Weights of a small transformer language model: vocabulary 2048.
Each number is 128 + 32 x the weight over its row's rms, rounded and kept within 0 to 255. Layers, rows and columns count from 0. Numbers have three digits each. The size before them is the row's rms in percent of the matrix's.

# up: layer 17 MLP up, 1024x256, rms 0.0669, rows 120-144, columns 128-255
# down: layer 17 MLP down (transposed), 1024x256, rms 0.0594, rows 120-143, columns 128-255
up120 101:118134041142151145139113115117164161138087125086176087157187095076137164096105149133132109089166137146122144158162129190122147154106078151124165145120085092111126122113100127113179088093088132077198106099120151171158136184161152101149079119124117111114134154165148100101084142122097076100128107140146208179173143127067180096059143126091109110108140110129110164126151161122122138209102
down120 103:146148176072162114156094141116106163149089167132142125162171124173157139115082096120052127130116137105154143086103108111154088141104153166092169147102157096202147144177146120136128087100147163056142108111150153161150185094170145110107110131148124124061187177117163124138105128094123087100152146161237097117140194078141161130092157124161134108129120130132121122140154132094130143191089
up121 104:068135100137148116120145101194153146128168117092146120210144122159158096120134074089140157096116145076059142124160143120144107111073150111127140070126102147136160151120135120078058131104162138093123068133148114132072154175152097159132125094113101149138109129090111141121180128128077118152143179094113142124185226136192120118156154135139160132142085094160143195126198128143146146201105
down121 107:180105110118193116121178114134168162117168122125071133108176128174084107123093128121082127061110142121157150124094099136133142178105109118156127155099147131075133100126144144164126118118155079138160112162176143113096098134129134117125138150142157072157135144094126140129110138099175182098106049128098117136110117109171122153148104085106127121128137199140154129078076103138097075129165
up122 104:118132101098164140161172131071132080141158140100121056109131098134127118107168147091159106121088119133121106143127071122112103127120150115131141102128118082048141118131136094124143092135100135152135107144115158131121069109120160112223055120082084131141159159091164045094116136221161141120120108099088117190090166120138144149116171149161101050115175123124114089126047164110116074093135
down122 109:127161125127137082140126126182129142201141142209139111074131127159134132139147184146145111125064136102131083140132200100122104131151082117056108148104135075150109206114086063122100149154192165165136118124110170136092098126096154106115121188118129127094103134184189136163136135078103124153138160126101145176109139135145164101091134163145091087157100107111102203098136156116101126161135
up123 099:096127171084111121137125080192159133144153132156121194128136111049138120133099104186133116120116177157129106151103103125111192160165069119125104128091165136139093101113133127105185053129186140163175061093092130079156170145140152086118115065133144149088135154153192083147185148162117132149135082151132167149177134177151081132112138095134095211186147168177145174118125116113128103145143
down123 097:103141103158129162135064200160140150046139082187110151163118165117132109068112135169153138091122156116151129146145158104106152100166105116118093142088143125139103136116113134121126080111153107167137110098083090127132120137130106143144098188132127117126106086164112090113095096104177180144124109122139185150115138151148166093121115152123126124071127125134149160149098123097113068135132
up124 103:135120131136145121124118128139124111151147137136122132062152131170187083112112138152129117111085157139127119251054087148079096123149166100115160162109072133101128103128119165099103127140118082121109131150147142184111101133068128090117144107103149141143115146133122084154180143136152144126174116189112135152098158112042053104107148110070080088128088167129121142198172152150200075130108
down124 105:097115079172122182130150116106111127151113161051120115133126144118148088160107187097176151094097105111185125107053214144157083139093138155116130150165152140088130145091090089128093101159120159040201153113133140152103138113119187126081101131148141146101136152117121149113072112125131140148164155123153178156135159124136196067144133114121124159128008127153147109125183180138106200100120
up125 095:117165141145103142117090143124201124173203157157150093110181105170134124134171139097106119106053096153114088131153120141120145092078069094105176129136125143120083148155168095108170134139151182096183148085141137123098132089196073105125088168113084042151135107128090102127130180161142156181101128144120114130081151127079113103118113124123139133155074163137007161120088122123104150089091
down125 092:182137149154133155120101131117148101084103151136152114098143140093185089129099110195105136118137065134100206080167105139149124126185127114142107192125110105140097099154125157047095088135097117159146146044116107145107048155172153146147077137102123087151121149111083116132125136119138172176168138121130146091142124089121120142153175141113111137114129100088148127194097087122153103075145
up126 107:134131110139112164155092190157221173094153168131164116118118050125117190119162119160138093142142177139128083173168116131107093153099044113145100107137064114111171165102133103149156076122143139121143123080154136185156120169130119088122152180143093131156139105116127119082130056125127103140116118155131194123111133162157107143119115130125103123110121135148119083137079185148071129111185
down126 117:159141091148085164141105143119161138077165146078055107227130139135135072137057164086143114131114178134130122114068122079118129096117063101124129056028121141108084156101126122131123063098123154103119158133171147168116172147151094134119150071121138110133144151139128097137038117140069111096096094112144143140177160142097107067173133102190111114157148124088139128161145156153114141164115
up127 099:151064084141134113132059066148167151139077218131112136183158128072177181116160138106109064066140139086104145125130107159137147177101104151127167120120087142102114134113150191150152129180120141124144097126124087136154127126159176153128117128151138176089120126077092155162103103135137191109127096121103177163108122112099159082141098114141081128128142118145143114145069122154148100174117
down127 097:092115094076141153077169102137089132129147083101099160098142115143139164155135124115156149133089071133123140119112162140174157183130116145125079144163089162070107126133081113126151193131144087142173111127139174148150125126152079209144192133122132106096122140084208154127075133098112120130157111138158100116153144130114089118175146130082098177104140136132173076161145067144128171122167
up128 095:137129131093072105204086095062172145115214184111106203074097097112119069157125129151134169125107159143110081105110084165095080174087122148076136111136099114129167115081106102143159099070140127138155125127101163158131065205164099127134158134103199110122179103116133091109093095114086110110128080117142138107163180146114123091098066137152174129066221148152150157089141183107092142158135
down128 091:139160111180159178043222139208116091138067112104139146115087197115144153090187124115076094168101158164098083045175187145138164108138189119149104144114110151136112124142111130117090140112120146096145088136144125107109161097144114104099095141079099148088133128130093110142135107091081134119174125134110109144151160120101168124140168176138110163166096116095148115175144124124135153140107
up129 104:069099123130094158162119094126147095122075153117143133138133125115114136098153135159139115128137143176078101106117100178062145171123157109142127148142110121119091157109065169111199123134137087103108057048075117175089202099124214088141115111141093119151138112112167149147126092123103175119155127133115141135166192149132146091173076157117101103142175144093110133207107154089161121144100
down129 102:138125121134193139186151140085090137182200136091098158123103168121138131160122113106105095087174149148141114163144101150125138034125159153197110133120092098164156094085140188134137109187102110147093182107121130135145077152140100162096141149091144118143101133070136133087147146149121147174125108093129119232104110135163137079119111126137173129129110136113161074143088066124177059137091
up130 098:091152128164085126112116068141162178110197106123137122100225102072148111103097082146165085166120136111120107171151164119099088137134100133115101139118100138130112113090073120060115086088192115160099176123052162174072088118140155105104102145154120113186173080138108085097090119151139135127126073154119144160153138122111098056070142171116102126140154141131091156142122140121122110083093
down130 097:146104123145101142102077138126128116097095099113099143109120124083120074095121076117050094099157116090182131091100130104115102196109052130130113120129112113090112130127132105121094111169126148125165160125111133076133100106132156040139086126192080111098164115163167158125151107105154085155136144055095086122088127137122103113099173123100134160106118152161157231150164139111114114157092
up131 093:145142138177115091170123115127111165116133123085111176088138116131153092141164126136206136089071201124119100221137140162076095123139145149121115176196150104105151143047148100073148159131105133150114128060096153179033148152166133144155103160056127063162142141077168133090117084089175092160103140173118173085107136133144158078139105160135143123106153100130111110125024181081116138140128
down131 095:139145105125081154047082136184156139094110150156122142117135125150092121151180143133106100105113099140160090126153104133165107150161133101127199098060141155127162124149083123155107093062119129142120116120115102150114085114095181148123133166139158142114184105117092098097081082196166164101104125097084147105114140056181136119115171084140133140206107138132119127121180118131148091071105
up132 107:113159133061104154133181199141157186079142094083123144125129115126150101122177121165168130125169110095106093128106139114114128121136083175153152126168129186046170174200111098086158114104126124132132087184098114175041159118118134110156110150169096158174103147134116144116099142162128094113153080154141140152162088136126122108119034184158083132174191125108132119133169153169112135148130
down132 107:092156164124151134133170131061123135154098152107169107107159125137121159092129147129105128148117136079154200108182081154160166147105118067189142121155131143110094128091106161136107084143133124159198105112111149101148167111088095089166107169161151112135162114150132216112148122127106094149147154105122142125138079181119184114109155121148139154118117126116153100123188144138163145120075
up133 096:148128112121087131113179146162105130184121105123134092066195083135142115128165127137167062115179122132144126106113174175148132117124131105126146097057118138139121142169135163108065104143123189101170141122175136126128133133111122162173043123066188159180140116127134142075143103148144072071137090133110119130058174156136151132071172152109099164064126148093129139199105141125170089134128
down133 088:190148110163133123035187097155109166120109121071112134116103099100172141104139126102087143086135100110091182113146130092170145135153114116138155100163105104150133146154096107100132093168135128137154150131117133079171148142160113088118170152137099147132205145115138183072088099096106093077187159121133143127114137093123129111082141108125158118097012139111119142145207149095101123109104
up134 102:143099139143127149172135161178114109152089161114135090120130099077183172122140127138145155171093150174123124111161144168150138120067094104065081151220103073052146149071146132078144123183114103059115142043129143108141094152134169042200165123082141067094114092118135106079115124132097201130180089134119158130075100125091099127119110211107128158169183140181126103125117174114151139117128
down134 097:198128043057123112109151132159095104180157138134125131191155168147088089161118083048168102139067135126097097123107144120158084091145128100076120147137118091144117136140047142130040096164048165133158115169129154113090166086118128138137114159125174134121120089152108126132090118165092109139136142159122136203118132161137138121075124113118160155054146144143140166122143148122126101080117
up135 094:087139080106127147111108157123123138164175126138181110083159183116143150170088094142117098162166116133091105109136095186062074118094128143120165169073152135145162075186172157101155109118121105138162138087171130113145120175153151134137100119157085136114026115184175110171172132171120134062092123155051114154126146141152083143122148153126133133128120096179128076096064144121154140169193
down135 089:105078145096163107120103168146105151083129110111096114152128199138113154110143088098092120091168141103132160161144142084085147149110087086082131140164140076105094165138124180103194153095112150131114099117116123115180076120168072149125118086120137159154111104032106087116107126088086182140121107121100143099114044108132134080082089146129105138101118091087133175165100103141110174131135
up136 105:122119123077188097188109124065142173169151162173123114134136081070122150087129125096151124117173096091143153126081152132126159158123103113077133127161095117123171178091140149111179149076162089146121103145082201120152083175077167098145125090149132103139171135104171192129127099112131148134142109127116138123146107113093165120127156171099127130100136114147143168144137126109151074087098
down136 110:135139103147110119145190183117087127056123218154162149111143148073134145101108133098117120128101107154163171106126111125174123155134162119095122093100134111046114158144135149142112108142113131155108131107137098112145171105132054098115115126050170148146166097109101090134092167146191113126124113160114138045156125074095143119090157110164054173099150127128110114103177093095128194140128
up137 104:111150133106112109192142125169072114096116131180105114132103109062132141096116105173172079144125116128132119155129202124099104159114152173093155139134149154085161192085042139130093110042172125096169144110126129103094097111110116119154122100120175081126141148081143150144158168136116078123080154149138180105154138161128126118047153141119143093163150184109122149173099206158157140174102
down137 106:117121104114120129136099131114085114116112133093117106136181114107171159184152147169199116129114075098169084120166146067098144076141086149141207141188129103186134147139131134122150114068134173090119176095120126140079100157034157164187148134128140162121128110111108097161064114138104121129116122154151086107155130143084098149145167107124119165073093111157160127096085145164109111144191
up138 104:090168053116096142126121180104137128102115135140100140154159157155134167110117070083115104117133144117123117109090146145133062169136075184026156155101096138140159106088182146172120109147139167135175151079095176133112076089100099161151123097033197153124087115113141145092149134124065145102139146140111129131091118146087184145104138136073115126152162081168106093100114159134171077121138
down138 105:110103116153118131195146158056127102147117122172140071131111142145114102160080090170167159046103113177120169138126148163128115132190166146077168072141079118144110154151129078136118092130157079088095122063146123125122115091136084087115145108094110124108104124109177078164112168145125125140095155202156133120137133148113143140128079150172077163157156138086189130101087085149061086135124
up139 102:101138178101135131159157143125144122145120108100130095074147102096144101130086125121205123125180129172096111078139146079103071126140096145122142110122097180103157079115115160116167126100129134126103183142109126077108121134188109115137160131099143118133101062156135125157124140198093147103138127105071161116178163077151056119122080091087155183156137147187068144157158153135124150139067
down139 103:105126066123091061165100138158200118146187161101084118192086142066149135152153141101055136151125172109126035106090097154147063098156090096053142110090118120122103150094083158151162101086127149137122119088063110090106125117129105160133103138172169154137099098094142135137138095142165146115167122170149111129203120140103147092109171130147141190124107135128112175126085110092099156135174
up140 095:151115131115151135130092134083116109179136143148140123130155167098124066102122144140117114169142154096134181128110104122129087122162093117060069102162138120102095163125149090111147126186151135101163103168156152118101145139203152165151161085150141115186057136121167169137090141175126178140105181146101153164154158160132129106126174172061118144119112129206148179086106147099113125116141
down140 088:091086101105115137156160118108130168135127156113193114176118155120145141142117164123079151111132103099122112128077094096106153165163098146111192130079145148147121150161132078080135172055147108126066082147100162111178097127101098222079155086150162184117149147188123148096150226152070117128137095120080154108069181102130041143160110167164109115148145092163163120147085135108133126117114
up141 090:114117117138149152142155100108112142181179117113144154129082135139148152154089114147134120122117137078148117148137096126068153132134140059107175118150083097146098115163174150123121104126118146130123121172137176146140103157142070186107103130144172106149149155143084124076083159141118115080094125090071141163057108162124175110107120056134111097118113183169130176153135112162136141195134
down141 083:154115127137182107086151140120119072129125086109154129099096139104197083101182130131093127174114163108137158137136217170158123097109077110100129152109139179115135135121110145131126162152100115149152061146100121099118126117077139083118088096133170175138136150106104129130127144176113120122097130214101147119109088103133145154097192116138075176110062120138164092157095166101113094154128
up142 102:104108148136143162151119136233080103159144164120144094176120106071206129138135156130150116141152166150108118131131146148125138122121103132152114121138090142104135162125129112124167163117103093124111117147101116069135155069172174109180098107166190066173137116207086144057124098126110149105092152166090134166151170102185174147136152128157089136124182106168084134139143148126103100166122
down142 113:119147119132160130158094110137115167158136126114139124075099117118129159168148115119129123151085116104126099165121124155119093106068155120138112111103084191065121124115142099150130107134178150108166119132175125150129139098102144031196092100097120149104133185200120089126172169115120177137172134083096080130104102139094056103138166118105153174140154180093173119101174129082061106110088
up143 101:057134108073171071139095132165178177146125139130150057120139109089178054121108072141163122059085113070099149146067123109089147141132134093105142114125130123107197162156151116060148099087113138183097141080095172161139143170118119177099075069166071105123186107103118101136156142126171132125128126147114070170114117135091120074180171132199119133112128105145129173124107125127072087171116
down143 104:085081085123100077122157221129105154114106100165141164153154090111165154156124100125142081076122097164181146107114135208156055195108152157128115118154141085126163076070103137162098150089119126102100123163124145154145164095201146142176126103104104150106104134089149117121142137144075133044105115112079149100119113128128088214181154121111156115140134137118199160124125116109120186134132
up144 106:165100154111117161115116133108099114103123130141106070089106124099136129125117102144131082087115164107175099096163096141129097102068125117153142135136119155031152160121151170136133057146107125129141103117113197108124147110173092169196088145086117143168105123149107121101116136173106140107084150141105109175140155083098160066101137155104112149105101174136075126137046171133101089170108